{
  "hidden_act": "swiglu",
  "positions": "rope",
  "qk_norm": false,
  "lr_mult_qkv": 0.4,
  "warmup_steps": 268,
  "max_seq_len": 1024
}
Each number is 500 + 50 x the weight over its row's rms, rounded and kept within 0 to 999. Layers, rows and columns count from 0. Numbers have three digits each. The size before them is the row's rms in percent of the matrix's.

# layer 3 attention output (transposed), 640x448, rms 0.0326, rows 141-191,204-255, columns 320-383
079:467445415529455493510473491487464413470430515477554505424559491533468480530496486505563523423491470503479493563490459429539564519456467427533491514375517505512473544461509516503512456469523552
077:545453558486471453581463447482442488459498572509527486552514455530447576441495499557478525492451493450491453452457566498538455585506469538426574528584468520470504557509406492484543609558556455
102:456507537470440505552520509522531528554524434462492524598459507442465509481566423461467543474572407592476450496524442525522472594486506527447447540523607452476498480441562492501500438624547453
087:379402482522515527420530515558457483544439458554497554547465567514497448590467482499530525478584531505490591548568522516601611559417521450509466487422478483605433566522481574393489484395506514
091:511437506561539527454539454453522491479466485526502521475511486542560462479443539590438517510481648472535360424505477524541479481489476481529478430490456522517457503602597454480463534425515491
086:428564558565499501526487543455414500445468486451609500506486515430435517512474482493468488475488461410429573543419458465491513604464521462475521476518500491543516513371457537551527516459490528
095:405606557577546506486452535472413502498496497492566591434510407485488575481508479437474530457504496425485442507454445545469497526531426466483576497463610508516579407422616470522552534439489401
093:530513532504534477441599425384534496469527546476581517475486471455620507554417614570517432582484475458512590479373507474420500531497458515461516476528511531527514552422511511458479613457524528
081:476529413508494554462484530474404478559490464533435465347483458429492520456606462462534487476510534384549449558519441464453496445456512428489448420503521465512474471467546487500527469509406439
085:530470382502472502545482499495472490478429517500455535510475476457500471479506443481464556495535437523514512518543496451545476559505534485470501539465573560526546526607599453579517421607382511
108:398521507558474532491498566463558502421421462438557528556472503427530510461476497443503434498561466483402558554362508492501506617489541446474453491520499460506476531453447549500513551439507476
115:594438477463534477491557430470501504531539562519442488494499496519531511521492544545506549554493523489595474430591544486431497412496472571498541495505489514522508494579601481504488495532502488
087:493551479481523561557437528463430526576508554477532499436499498393433525512546513459542435485492451478475508519415467443468528498469526549528515538562538504542595527397500471524500424605497476
091:451394477519545573520502496464526525432494522422490531552482518562454426533447554482587443541553509473472587552561518504562565441488507480537490455500483438515479560358392575458557535459533488
087:505471442493483533545502463521549521527398480527359440548465532539456407411522506527506565539525545564501522548625528503604469579386558446556426511509490409462413535621466571557474450523453548
100:438520535526513503526508461489496533454463471473537564559489538456483499489474480577443474471460419622426536570399535485575452644498451497497474525437475474490599532548307606503465506516527531
086:560507519487526493496507495532461515473544504530495405428485534579457474510458517487534489478501586396504529544543479501523582436522474489563529487493454448554421534432262539478526493465448505
087:482506512547477550485463493491432483595472508534580476482539518516417507575535513421580473485448468558481541512452489503577596503511492397604519523443561504481520594462514553514509368515505551
094:516476443508490488543484491521540467516524446530430449498536461575514491461516440463575512469518573467544543467575551505430462335475539580519482552490480509438432505597399417533494529479493477
080:546546539527517532605518517499489575509562473580504468412523481508527478468459500491494516463459491404503496489596566513498490446556449488537544491506436573498535498512455579387483529452528534
086:543534568480497458517427546491414487373527538561520454438512456439554543535449392487429427492484569491489399504505423497513518486558452495524570496547480467528495486545550568552535557464388560
083:456444444516505609495371466567450475500458524454439550470469475518554495508561446474469568526473476522499432489572502535539553492422597407522497497506573498454402508516585488474634479459462483
092:516438555486486533479497487519589535633513450502472495568438511526507482522591560448496475565500505555498536474498393544450496455545507536459423513545505472501493444473522438518527494531523439
095:448495469525547542461553516570545534479562504517439568507414550478520482493450566523477519551527572477524464486547524508429464426509514496492488453508495433474421517551482473515448534382440538
090:514504520468502493446576490524541513517488486428495395516490554416543494464494509457471538551565428565489454479567463540492453550537523521415473505585516470483486528499625485532477484586520506
090:540491482456561525527441536531498531587589505536587583470470499470474508511511529565537512534494477415516574519468492548521500438633497478527467517430482523460515450387429475440559556533550456
101:412561486553470511503463521538442463465438446446481479495536497466498435469476441440493511453556502544452514603513516444511503530476521465503482521479516504468479512504568536521514447549506548
090:443436503529500521411444479465441466636536458512448546417482525521480491555544532392551576527501460557541588506520497490442501456483461495491511568446527523547420522380534456419543469589510470
119:521536496486511500488541464448530497563481532467543499474505504411593483465445543490446514529544449527546483458404494499393430536521510499412494521503509527507541503523678426585462518513514520
079:457538546501499545459583553462498508627491431579588537534447543456556609529514502491501448501460508483494490487436432572456501555539476507488490417462459540571585471357542434528507597485543534
093:463428490509480548521484532487485475576460432476547425480506476524476433511566512460563487497442423466395566542574448529582536562466459529509508510422541429543612568460435475438562438588481480
082:492448495488433530481480490505503496578579527562456457438584435597469458556603529468524502489540517486542600475536558507560537407550515493590467531384606525480467576487483472425524384585481491
090:452547547553535500530545471551516528437487502469539523567447586505409470492471566540441508497533466513424598529523501539534510516423533427516438496553447443512459510399383628487492477447551513
087:543544512463449447557585489464562512623527527524543521460546487369618552474496476490543471465495554479539454488399528468420393501541505574515488498457488575417592527469540369551480547541544517
089:432529509587502513532443497469493468372467525538520469493495440516485511469503463467524564470453500484426558530479559418532532491479475534505544536434410521449519492557336528495512616482482534
085:542537497410489489549577477518520561679576391559540492498496534502509522522570499473470482494457463545526461452472478561472492540513548480513442492544485572509517448464478460484499455511582498
095:554593555492511458472581444441494513575548482548547491396526521487582536517448509513433457513510557426556483416414494563375449443537497563493498494513451570488583475551612404520458593459466488
091:545473501387503431515530446585548528566544494506405414494527525535476498487504509481460544487437497603545425465529521496432394444523505612475517538557517448519493451548591443572475428527506524
096:473430581451438527460594483537522476548496470516501566661499514537454528429611466461479485494526476649506409472516533567537522477459510459491408482552615414481451498475602571520507413537612447
078:496512583443535478483579578423505514532524554487579491474551447502495533443459452542462530512490556471527389385513547509473467430500438533507482408519536522563509480499588450492463517523505511
090:529514514502522524469495509459440472509516523465580463357513516528507357547462600457561495554544504472537548510529537454522522460492480509601558493470452573500559566450526537441494425500543531
088:551520547479527447515529515509536483617499542449552466445551473523524514445480517518511489507575613457556455393464531551445457430509497498451502485459502558541522529451655444444428551477573518
092:545601512503527442536588473472563461556460490487529454364614481480577537396466456484427504475520560476541463506371538531407413415511544589459493510537443609501481508532563450571472549502546500
083:479544531460535472446501449468563472489518546417503470501485509455526558545481499410488439525451545466592568496363589551456523468539488514542499455557606468506561576490515457518567524513463451
105:430488478561464566469421573493451479502492429462515529508480480493455508483585474422543474469537464540411504569555410501543574574470536465479489538476547493503494527384451547459507399586504469
108:426578509555462502512466606502495488488467484411585536552479499434478500462468521474491456471520474473389560541404474462574497603491521473475465483485515498505496502453403549456501523493515516
072:547549471519565471491602446511499525447562493472570600501469502445478463461466538520568538499557498437470580531562497494550517462545460437373478489513437444531490565499593520483510467577508605
112:524488416484501473537441463546459468554522505512425434484534505520467487501481482485518549483452559470552505472704565458500507396512515521565503540513465511445467453616523467506512406523427512
087:552451507475488502430517486543559541496462531491542585487523476589472483559525540475543483522490498570527443516441509556510470426520515494481475517437507427514504526342579570499544479511538513
085:597657536464541435596529500535382513560568439536571485325542521397469616457483454482491517414548512442602495548443560500428455509498523501548531522472459542515523472500569493522494516513444580
087:510515575483381523492466516449467515610471399438484482581524488444464597497594422467577537321477591535451413508437481553548446586486484535468516573469502460475524517478616494522537514461526508
097:505517449399524499474492508481509415511542542423552569432530519474530528474529487524531488489530437500536531506444505475528493507503452511493505515476508550492537463491473481382550459476484466
087:558448468508469450584451542521504452439494462485558473399521441465453513450445585584565619491474432399529548556509572516427528479423498415528543449434521492452403509419506447483438495430611584
088:518490507555482566516515444494449408492497597431531478624553489570497514420503469599582485517567426493472463512520582529493450561491528416443558544520493516514555610506553517463477394579508537
096:461496510490445548497476553562438516544532430432510456539467520506472457496525460538423552507573422554515429482518419512491504598502532499457473553530586453535541474433606539495499342644568465
084:452437543479509469511567464474528557576514464539539585475538542411553537561510508524510561460502575506504548464507413477569556477436550532521441470516443475538430485510444531477439703350511516
091:448441513483548520439546516408546502490497534451517625442497454532591476465541448483492498449418570497532337459462497417557462463549447483515523495477514529480535461610535481483561516467380406
089:476475553510439457571493536468485486497525463535498561557527488425437579516493513508493438470496544495471532539416449443487503530467571559542467422501481460514422454425411490555459648274574496
094:492535498610502474465503529470485522529521524472529676515486409485437481463514550572533490541445514554511432524455496442459486546532405602504530509461514475434520465465578525499539535477495390
088:540526521457545495488675409418570477500538544521526459492529480502567517491516550578536412562520507507502564520460473446473479477489419560457491483548508483482540429432467534470456640330426486
088:490445449424489504422475511490549508566443465486449576410508458479501509540587455483476443460464506457536537598413557442507500613470512496579521453547421455561537530546509443481553637464462471
094:540470441455479469548481545551388462489447511495570429493516507495452493460481513521471533517496412468511528476549500498492531515463529477485540556445540517487566538493566460466488379641517559
098:510489540485410486514491611468578503450488464499503453571515483449484515445457576485472411464572507447437548597386465477472527564515525476554464475563493442521509436421437522515422559255577461
104:529485467480558526471579443476469498513502584454487502463460518552551530502540485510514557569495493466590468429588565483476486429471448556422533516455514495522517506606600509475538465646415472
092:539490495431476506521456463536466529539521488493482449337485524513461526531449572485538552585526478452542552568529551454509544602361592520550502518515474463510521439425590463414500453501560566
096:544405498506560452563482486481555500430528477460432512475450476529494530486469541446517456531507601511473532539623487491548567455499487534552465422508499495476453503493419494469499625406531452
082:572549525475537530561394509541496502467410514470488436483490493481509444464486484448461602531560480447459539539585485568556509588333585444490476509481495475481532579560542452521530468523489533
084:502456533414464488549481479491530455483537477509486443570556509526555515464515508589487437469534493566465557555423445462525461534490473478552433523471496490532582461499341572594424484355488534
092:505491471592574510491516434472550509491502522453466582521442537487537505550499433498582486498458622528482492522468512506528502516536507598474501452497440506481411651609321520509571583542428506
094:513462472526468479528430504472504478497535387586486510436517513467477549512502566462564512496504541489483558469553545563493546425457557423535499488477475468444409502522413527593425524457569592
089:563525468582526503518505508577469569473435460452513409476469513553474473497470403465489569500525496451502517514564576584472495466501547480404502545515496557502477567533505439496482472615492522
086:489538525563474561541586467486575460548524474515446511551480433530609571434518518487554463455472576544584482514473624468554466617552501526515496460496486547499439577558420586451574536423395502
083:483477471421491416459493579480583537519545411545500553480506482468584514544540495472463419485409573466595500437506529487489470520529490476579572432557492445476413443516490515580546586456355470
092:521467526489425528488367528515372470489477528435463467430496480501464540499435551471473585531496459444527478516577552536462576486404499437536528485474461470481461516457608491446544462483534545
091:492471541519469535427486461493465522571506481452449448560465599545489516540455483468523473580513498486444505522588347565542558415552476505409413570521483462522584498506567577486489486562507454
082:421546483544522523402584477537519540517520543468508634477414575458553487499516487451428451539453588584454444528547493417472498432624469565492481482543500530484477522556510501459532580466424402
084:454446480438411556431505567508511450516509446494539363605534503500566480482477580404446470532528417521505482463517474516519477566548543451488512489548553445569491472440561489550524485484544500
084:429423434623488540532485398517440452583567556541501538533482494464533579537520417555664418495472537547483543523423444443571507436595480581514434516494487547473482573505413504488568543524509512
105:511504517507451464561396599553476505473441406513509421493495449474476461476472588472449499472498512504488513547507531485496531531493561443524514466519518500499442466445557466546459451455608554
092:464443502574516525503434518508393505593485436491524537433460512515457567503552493503558594535489455542471548423507378518478532467446502533440515530566512526577467571404517455461444531622621541
109:503532499427481554502516478481479476520478561462564408516520511489536482436488596497478496564557420503547475460446424463462467505492486489428538529495548460535565444478586478487493480485482480
079:415466479495432559458614429390522526604533456552469567580523558444530505530549484531539449545478571563573493531457451438439436533599474575513546482512487473535556484494489571499547607432452489
090:486426555490473573515526474443478450543474388497534466494469504534510486411488553561551492558442498500502483525553544519536520532430529523436522471456527415393525559516463587455463502543611530
083:508554484504581525509476503527499567548507426531492527347489501500502450544545494480449598486529492468538588434526590557527541454514547454501516473482573558437494542578473457505454384680552564
084:514489548548458453553449425497527467427576491546410497549528472425481573525455528484452480499561585508403574528531458520479502478475533532564396471525443488486459509474414536587452608329587510
088:523525495504445543553575471562507502569554552510611396522476519465521449424456447511540450565587459495542567532473599485475496457486496477386514503498544504454519473440582453405490424554520504
090:591500533651468509575470491503513493379465560563507363542479430482414524489469511524522534443482486443467551553462553467415534478485454544504488469483418557483520524433414536558411507407557546
083:471540515489489552458536454515395546567607503522533457544511569495501487500494389457534520559512418478489541505496486576468464582496461470417473524528457521479544501538473546466508426562530591
094:474579549504569527419615418406525572542487495550530608504519561478535522512519434455476435506501503512504480443359501509458429477553433563433510522561436506440513482581478501508495644526422472
087:451508478467558546446466477603506473552487517454480411545562520523509449453485444515456533544481399553497496434567481573423450467518514517381563569474573508558526550567514432553538411682443497
086:488488519444455481417535451527503514541556441514467568523486558518458457438534467500401521519518522571468396459599502579547539527513462463497444547580567423511512486524617545522513460560599453
093:409510536432561502433544492400531482557478530476493595476530494506524529481574370464473498512488553556580412474468524426577459524546417556536503492524527519538491464555558510521589505490367458
091:486487534461579478581454511433551528453459441484543508333469474534603458527542614456519488521430571519532518491548529461596499416455529513535508444494532509467537473538492523569536491445466468
086:442615493512616476491545424507524553522493548442482568485478535448534521520464427415507513513532472513490550433448559444526451491536495533444503536529451468493473525524593471404522477498476545
091:579543484495514524482543491534524450498463543512544387539571467478496526409471468499493484539515426477535544578387514554463463402512509484355554544501508557563493511477586469469493466461472490
086:524532493472537434522493501459549494460545498429450488464512569482457512419516462497478469585565466404484581502542560590416526354443485543393557474528494516451518559463404449445430554577519521
095:486449497518443519487393599526456501521511393486500485464479498541441511536516546494481479439515529539457449575567397476539563604470595484573461526515535498508523453359513560479465393491586463
102:489503543494383454515475643477529460521513475486510484576535490484454505461448564492532400441556545459445542568366457417534496535491520504581431470520518466509487453396400515491462528321565504
087:430479426536537482506591498460581454547499478457529613510501479476596484486553542527614410473545588558440492545503465400576503559573457609511437463500512513459487578563474486500609478496445489
090:534556458536537469559411499582411523508469506484492479479507519519435485495461484477478579523444492433511514428646593525502505450464533494512518542501482539462487504567503423481514403648460546
093:467437473479486521490512478498545492523475471479464514450449417528589544505518568457549535553413518493511507490508513515534476463494509554458556445502498455471500591522535578483524505589498540
086:527495477488529501568506525504483490532478423518558545475533445413520560456531521511546473499417482526550600532361615456436453517478498516533546505471453501502448528512535442467547532557434584
092:528524580480432543524510568534494574597504461383516481544480535463474513431496474516587606479468492483489492489457563568493469627487515493446491540494485402465404516502518545482438448509543559
# layer 3 attention value, 320x448, rms 0.0141, rows 77-127, columns 320-383
080:549546525436496475542441493415566548542503498430458485545568501553571501439562564479547392560549555488457486454521439547544516486511510468505385466489440494464609501519528492511469493537398456
089:556535480375512512477461615530538558481573475446525531477454496539493463525445396530561540544394468529470547533486463540410498515569443447530533513540471412560467345496506585361491540484533471
103:504470445502537584545545537458494470443492582510523578497417469519602517503373411529526470550400461529494501482477543486460506473471465532569579420507554584608455615580439481462552527497562552
090:449562436507496460517510555572566562482566505479520416524482469597575538444422512517497461605561385403485474493534537462443505481495529473540430528474581504535465554431469516521445497496484517
089:426490564433458456433485489440539567422518487459455462481491567550567590555499442514494460536547436467512562536556560532455600513492451514393502426578550425524540547444488478641495467449406519
085:465493544509460408547478472487575480519469513468540400513506456570469466439514551447508512536571588595445521486531551581599497507514446478472437530477547632478510517416467483580382469454528550
098:539518523384505430500492434508492488485504474539456475534522542498462468444542510476602497507511585507436488530519555500492583494488518520519561456528525534492436558555455525514516541572495569
091:468464441507515456633403524573547547402447479469434453449488522461456508557486470474459484419464620541571468485490397506548556558489460403544481574495504528553485472516508434568524461537566470
092:547517538557437493529448437457529458547560481464632486467378468456488354501481551421486484486502457501471472429498531473550510464478549544388520505513535535483501477430573593422491522522528544
096:500506510521535492451491500470554532567514553533625482496499462519458517451574541562495431525430580513561476471436520536433560454452494504461573524457557507480504483496468535460568445508526549
101:479525507589441503543513550469500487497525616486503497494547411584484473497500492459465482492482563556400499522526468476578471516431518583508456489488574605541459524444394417593441529503533434
109:482453421451548474453439431469494549511481465484504451442496504441548584519484411530542487510503483571537536493583455547440493427538498506477515526529495514450516453544553497522473527516444501
086:517535514562450494501487554477488439451449460501447471547501506538503493479468540506455501566514594454461507520542477553467465491531359477549430539436499538493475517542551397511521523549584525
097:596502487509427474517516526448428509517610476531497489593571486596479514592524589500418516524543467452529457560462517409498456496518491454534438493478470537430485473492597435547403395424433495
089:526473572499448513481616585507522438494601528498508510449493500584543503499402441521481509501489380514468458458464481480349570520510493447541580487528538522491493432276486430452484505501514452
094:511467522530652488578485497582408471566489528456473527466508519550534477496550525485504412458527499451496506479570467527457504523506604474513492519561427525573508485493487393424429519535547391
089:550562479404401406467550536571506480503537505552480594471573527550530480502565539469495534511460359466489536547546503490450504470466514464491477565588465466420536526336620569514555496513551472
091:506520518455528463543594439503523457474489476444490356515574564481439485387604508483480492442565577332496462519488393455516408509471422605509383446460529561472612478454558554486450459520501409
092:471541505399504429490529500448490415524546538477451567536544495456516556566560575537507511523445420538507491531497437473457535452491460465539563501483498433535543416466521496469482514561465524
083:468498415419483435441523381514617525593505557486462486518481517506504515540520503392499526475570385416432485499532495432521468502474497604552419550510468493494524459491582498509509529544518551
088:557523479565471537523532450584454542486540474527433448472445492418458407453523676525604498529563548473393550596416440544511658528438465455489470550475508451509524549437513509527444447483522507
089:450501492498463480483486521389505437523562493497552510406511502505431514462440621413572489479498485488433422563474452502457436563523481468542543453496577482461512520600404468552481533476477535
090:441464472461570539537513568450480431462471492509528466414462509489465478505513544523443611375369438529471519517496479447513528539424508486508526520529501501562412461544576511543505495590525522
088:478490527568416402469457560464473465491445521559474453531510484523490489547425562516496515472579439486521501425502582436551563506479538472460549581648492456483510463420476477505531464447546604
091:457512469543533577544458520477536500487513559514502538400438403458554460484453518570443462452592503474530567468488436516516566515459443449557487552468473487461454491519420507531542516483491528
086:477498556553489470481440461486514338546531533490453563425526557495443499545465549475370569428537405477528458500537508497492444476473458549464465492441406541498448505562502540497544499452468470
099:616508485478513480503551525524507500552552533483577552536537487503517463389457585496523547522547528415438498520537427559589420532478526457558490472484649506457532552504516477512509489495406461
088:511508588400526456494578561527591454541427495538528493443554542613527504488516475547431459453485471492472470497555508556511502453582545408608543444421568534491466486540453584475478479463503397
115:425379492547479508581413509486592505452439525475560466474446469491526517517441486518489507461505527508511580477548535618499486471456553509500551527513510606507472535511429497470479478542505523
086:382518430499525497531438518501489464513512514421447508601400527617586498426491427502473484496419488455470648495533591486559426476516442514506467509411495530442438584561500550543481413500644446
095:472524431500510471504506560477615561544506519438470483476486488643468607554601566438468485497562466409467496437412471520492413439462497441558513429538444549488496453574506531531495487504468465
078:578533499508543503493575425469455521511507478460524435557564524473431622500534410540540403529541498553514453534399443464434478540453476448407416444522428488532609473437560514441456538499424485
085:489471444498462512517495484574422458463497564516464498405506504511549421534384521551485547517517404481515464492586527425476451534535499461510488534438500591505481523485532454524496484384530500
090:543480511508493519566404505445534480496490500506481346412555504485542470448581382589438512575434433390491528504567527597476555484470414489542549539509473515447431467567484444478509489551491433
091:530562493398498489489539529530456484586517484347454608498656547493475493510486426486499480520508507587525564520562477490583479520532534543561575564472469434594466496412473464488507492558499506
084:503539401485556533474467543477493468401489548593464545345464527471492500523536377473413561466406441514509522489469453469412495497473480508459533486552478517472508520486480540478452527563464513
091:420423447480506508551530446618532508439444469509452416475461536426530516547499429525490482453465449534541469552552418421474558446498480436471505501517555501450461496421470528503478468476455490
087:508493518523486581556406477405416530518430473626585497444359483451515503584529492501553488510415413474551540558467485516523579470518505442539543521496419482492519469470554583440502476469485460
095:533556491467524510496507529451470515514500592481511472453503521548568525472420435555554511531523443424544538484454520428521461554525448462485508435481504455566422508546421479514501492437423531
088:411514527448546495435460483459459499431486472455453513570429538570600549473482501446564433412480451416500543521500416505593462581424487491444503451508541442525476479392482481545478505526551586
090:562458430530544436492545460610520505514499535517497575563512489517441532447577550531550491460580613478457556516515453515470477526445501480490462527511479465444579553504526429522485417450430379
086:536463526523454507470527516523466491471526480517519558512506583551521440455450436546555438461458471430462470487517489559471481441593463562455543460504479398515470387458526489488511579569461489
091:514500515458544530482368473471576489445423470521507488487485504502634458548498541467539524471343564518454552532597512581492521536532483434551528425460582477493503491529449521570518570575510438
087:558589452497405510507497535515464478617491478552540521381424490530486438490489492552619465496447592534425590459519401518494403519518424496497480496461435425514470519476501521469499510514526398
098:530546577481485529517503556491504434473479554436450510563531408537445404484347500480462501495523508513433509528462556498614486510503448530487438512466445555487438514550505527460526509443525552
101:461564505556539526532532529547590485536488554424441572462518475560506390525486522472522492475477583522410467562553534557559495554545498586516482518424458529577461523456425417580528477472504504
081:500507457361468469493436435468485531564411542512421415520536460519464464519384471466507484541489368520539486476513497507451478502405507474434483546508538454514413491468495557507574518512396523
110:564522526466512543456493472489491515560559420551557513469460541487425530515469496549410512476558473528502477561487453483447521445484536481492568544449478454506514506477542511426507507435465558
092:537467545479496523530506470526459453520507509530547387465484520527505549518522482456532477484587478450548593401481452475519436469508497504521495456521515517443527478605514510531528467567542463
092:505523514595489435461385352494497542508488555524501448547527539552483410362510501453520554569580520435475490555604440510544575438478416520477454526485596553464486505473451504459558512545469441
092:510480542494581471440499544519492515376507502549529412483501524592578541539507369493569521569468421513467500551507444449463533472474509482530573485474545514544511476506455538447411540567514460
# layer 3 attention query, 640x448, rms 0.0236, rows 256-275,320-339, columns 320-383
101:478445475494403531478458585471550494454461492537414455547416562501539525567484405459535512550424462576578474467450556399381585450602507494502499454569474518535541529466500428441520573524512466
092:469493512532498589493564543474528499531457445487489477565460504507502472580557491548521597563456495609553493455521515453450582484497432505547599464521402507615432488441489433562483536584536571
093:594487511484546479514562457587541511517514519516602548455572459535456430461544523618462472522477477432508530477534514646634409561507481485577529506465611631475522571522528465451508456514432562
093:469473497516404469493480551459452448467463462456466481575462600414477519530502438485556480562509441600479481475478540407449505380627530463469511422585404461578419499572536483496482575546502436
084:470484482499467456488499481408527453561517492492459473446472535518466525523482493523534532478363591532477529470453505528500580426529541369461592507560438457539454588475515582506593590451469468
082:421535425428467534434450574456559482431481488470402433496459449497545484603525532492570502555403448496581521459504538484471542564540438541490521504535518490569497623480500535506565481568491428
088:490519502486535489480532527506434461460391469421481479566478554435520567600459451524429521538448444452483507468416481462470595514571467425470558428517404490593375554574511510552506568493514476
090:441491543465477475478518536475517536517480411473445427438419499527480550580512519510513508491458506621533479503475573501453650463527506471439533502551537551516502556476511497467555474502517455
082:359498403540426535400434530547461558436459436540396501428513491482503440535533499560458537518427511549513563461487594432423523524516486516499533445475509527600507545497486458480571495534519450
098:421494497590386489481474521458501515560505520547369469521484478476461513504584436527388554513389405526495422463497574515441515528476468460480604466459594525551540525446485478471548441532558533
080:539547481469559517530588438579451555513501461521512550445556456487496471487536494591437524548514489482472563469566485434514477667598490516514551533482475527473458375545514557529491476473526462
099:521545463486477411509519481531504450427498388561440441522382513453507513567362555391547547478494514488536487548494526583455555395514526446443491469497491470356445532497553478460441518474409476
082:504464459454476425528546497498454524463513438452565518365527474478543511466495550491495426549512451503462556517480559503531528442444518530474539541467510545500474498471474529480501634407487507
095:468524489538454441501503449467532471497455499464455519461455567551491569500469490438550531517465515545482440511429474515461569362440511428499475463511499471448493598506494527423464473540507474
089:551529555439522641541424474605513490470474652442577522578528541487405466453517448590458503517563571459452508471484486516547440480545526493503440538518502491466526495590548532472501433570522479
094:579500504528450504525511440405507491500495444488507485442564456483543496480479537403510444504543520482422545507463492507493541395498589543446529487509472542464471483458460503566456519487490551
088:519564539555528431513569529509486524524373539530531536364501497503511479509425483562495487530434456577566478508432561514428550431529419419469515618435484534505451558451545472453523538540562416
086:509482494442401599504389577487547490479435553499493426423475479496515502410502429607439580482387492421538553478443491553602475457507448526496570506502474504565552549496498528515567499552544453
102:468484566471543482409540430542525538503486598470428525535419562482393499541491422551533601481448527578411445493413559619509509487539513556485508521538440541443501614509560473427500473559483456
088:451434485519554534434403522532551520401542500492498574515405523495500509524568474531399559555438525537490467529466548615503517542518459514512492535558482446560505489539501490457563474597474492
076:506479465537544480514490557448547424526497398476434440598491516526573485545512463479599513499551453551546482556515493475430578453515478407575476541522399491552489416465449506406463558534554506
080:408505539506494547490541473551490490484444522568490514600444445591477483571459501436478485488489562522461459467495533538521552485428490575418559502521486466554416496513479491561533512520541520
073:513486472520440518548532501445402483548504429514545532455579485484407448535512487427501438389483538495445438516483420477541549374593517405522513491536580513447508579547478528440474514530501479
079:454492475440460537573496419550547476558528539450499511596485542514603541499621557514488520573541526547435492419556477495477398570530488494597492510490428460575506533484427579446441472529537514
076:439514494492511464538532485400443594513563466431457419459464494541551483538531510481506492515427476494496641551488419453502536411478509450533551471541496483510586518490495506418566599472463460
067:535530561508541409522439526491554495516410546408477511639501584462545442526574534500534578564475631471505512470516533369384530461564461487514374474569476489513438541509480510522489470548492526
073:507511509394492531463444480489482471500470548473490487600530460494593543488590505506551491495496517550508510438471439476460487653529482499448443457524431485500458561538494533466533489577475495
078:475526476537539464541461551398536495576506396493450460441501588533543424542527558511542567490475490540520554524490496523454586474502442421548546487503508457523650494440461417418443505563553487
079:457490445449497521414577567496573617525514466471443536545507477572474461565554593612480491520463490500529424513470560453531604531539455550536545519460486505587496460474469480512521570511547463
076:463452443459483480459537542568512538534416587487487503406496567551499489513489609547499504428494528552507388530539545519513510357444499514416483463513523513546437606439490521578578466466516559
073:447489430573616538455499394489564456457473544473509409568455461453578510538555532562519467561475480513489395391430462496538558565493564563506576450529488486601507481531454534499505540491550449
086:484515528489571456558473494504462493487501365492486492474500523462549546486500491448522525554472494547464536525516512517454496536569465445542443546532521428474574542572424465467466442542515510
078:496549444469449527529554463505438523502537437535488410460486449390468554560469480521519493476488485493421653485518509465464459473500514511533642427448559537489500438498464518541540601439467368
079:487483512526457471609502515477510402502546360518454501467462548427570494531461471479509475536494512553433506555483496484516494496586534520531458532481553581470533528561376566504479395551453535
079:613463534452497508410406542595481502435561524414517510645571562532505494569486548529554519549512528479489569527509551472523424633502495503498439533494465468477466503467498546422446428494413522
079:480468460418428477543465458440433544524523498459476467494534510454591492480493493482560504504555500503521630567471510451479458452506561535586547483534497495453546482505444527534467460420435538
088:478534445585569432492568599477625506543462509540542482418385396469545482542523518540486480475478492451554397489498545497573558453519531496493523505499492509501529467500518508425494561493482495
074:540568541585442563466507554533484524485455634534481446528583509510366541484464456476491458499557400383474512520511487455430401557455438523605475477510555476494468482588589477497419465498500483
107:492467526430478518516429554489498503464541503475410510514417515552505480498553486537564530555489538529434442506468546618434436498532478544474381519584414493513499553485417515504526400554457573
087:528536531557583513388461482548532472396473521513461495453513606521401514445545536594486552443409449514466464429456430518551495521549448508396440590526534472492468514544428525514606502523471495
# layer 3 attention key, 320x448, rms 0.0248, rows 128-147, columns 320-383
094:568572549478545390460521491521461444442481533513520533444563470543448618420533614518545519453447496454478516536493491453534507554422546478472482546523518594439510532503534500459470507447532448
084:463500549512543392453523499536477453471448507526554692531498567482527573444530537557433511459410602486505406448512544479510464439474509536527516555528544525417444556574555476500469536458531447
076:503524519547527471468469506514549581477508501438528424430493391458568528525490467498571535546523459606493479535503582509429540504567566491500479517447493614552536446469436465556550520492473475
077:467552550493468565445538529540465477484453491523525586508537559501424524427509541573531531494386561483570417489484499448581443385483522491543512566544595466400530474491539483480504525467552508
077:501538569534502471500497529472489445513595469575514453547568526511418478480491544478550462502528491476508560394556478478569463511499498483504552457490558567411483477474490532449482422429553484
076:485513562449523532475536523530546489539404501443486702366523545522464524471486521551470500466381531505528472553455568468581527524525480540531506596466569539518461545548507492462599482493497517
064:441489526429400541519500540500450472565526503586519590513557554516403464382458570516511535517473448488597447521500454458461471473396380521552496502534560465488525488511575538470556513541555461
090:484527536518503434482477485544505412462471514504501539483553492545381500470562546515440461473400528460510526492530473420560501612455549485516485633497573527415521519554553513431426469389458470
071:442533459479426534550434411487400462506543516477477583510475645479472580547503482487484455394430511490470512515549439443500391520482543420651454498538487442442533470541481533537403566503480495
079:479553503517483465411410486482515487505489514459482532491389488471471515514529533573567536453479506545549596415445549474447516542550545447444522513530491579562441515563548509462468530524478437
086:551470453397461555521586447471490515499498493537546420586516467435612498582582399472466481515540483508481504554503468558526547463614509507486528432469452511526514539503455514536485467542505516
081:500478536528497586566465502493562450597571473550445457516546557559435447430553475484465503455435442442537515513545419487564471503553462502592494437487564501401552491500448511463419519438486554
073:533489466507578434462483574465476559482570423543472477523555470553461509502564411455531473497528511447416457489617417482588529577460395587530473538516512505452417547543512553546429508510534523
073:525527529515502541433522496566526494527570535548483453557563445537430449406552595506461493580486490434535536436571463534542416626545421533556441456527541610468491478457553607375564473465501511
084:491508502559528480497516531502587631547507502541478473557509445460525432469468570510551511470567482578492476477469486547429591416557489500468515490521481477449554475479463522465402475544529480
090:565478475502550455484533524606532466470600586465521426501552439511423453496493492502580503526518522520577554485507500481559487530526480520517492567496547520398526541499532526537488507408498530
071:499472450437478584499390429441466481476468499531600451576579507529500455510517505512465502518495497449496475508466504419431448588486462489490447477534417577517471581493475510529435458515512526
082:547496525510500393527543511560527568481521505487464478489586376448486525533389606548561561490506463561516520509446493501534479486450599555379501549433620534460478456489523467521447559498522523
080:543500515533510562457560534535558559524430530458472541498469353444534448464578515562466564467486519458479479420472504552615477447562418537507507456500474490533575495544458596460588510575531566
108:474486533464486553499505486526504544547426494426515624487387462478499463508557509629501552512448517563573445434406533501467506432618491581458506522514490501567510452535494596476634481559443463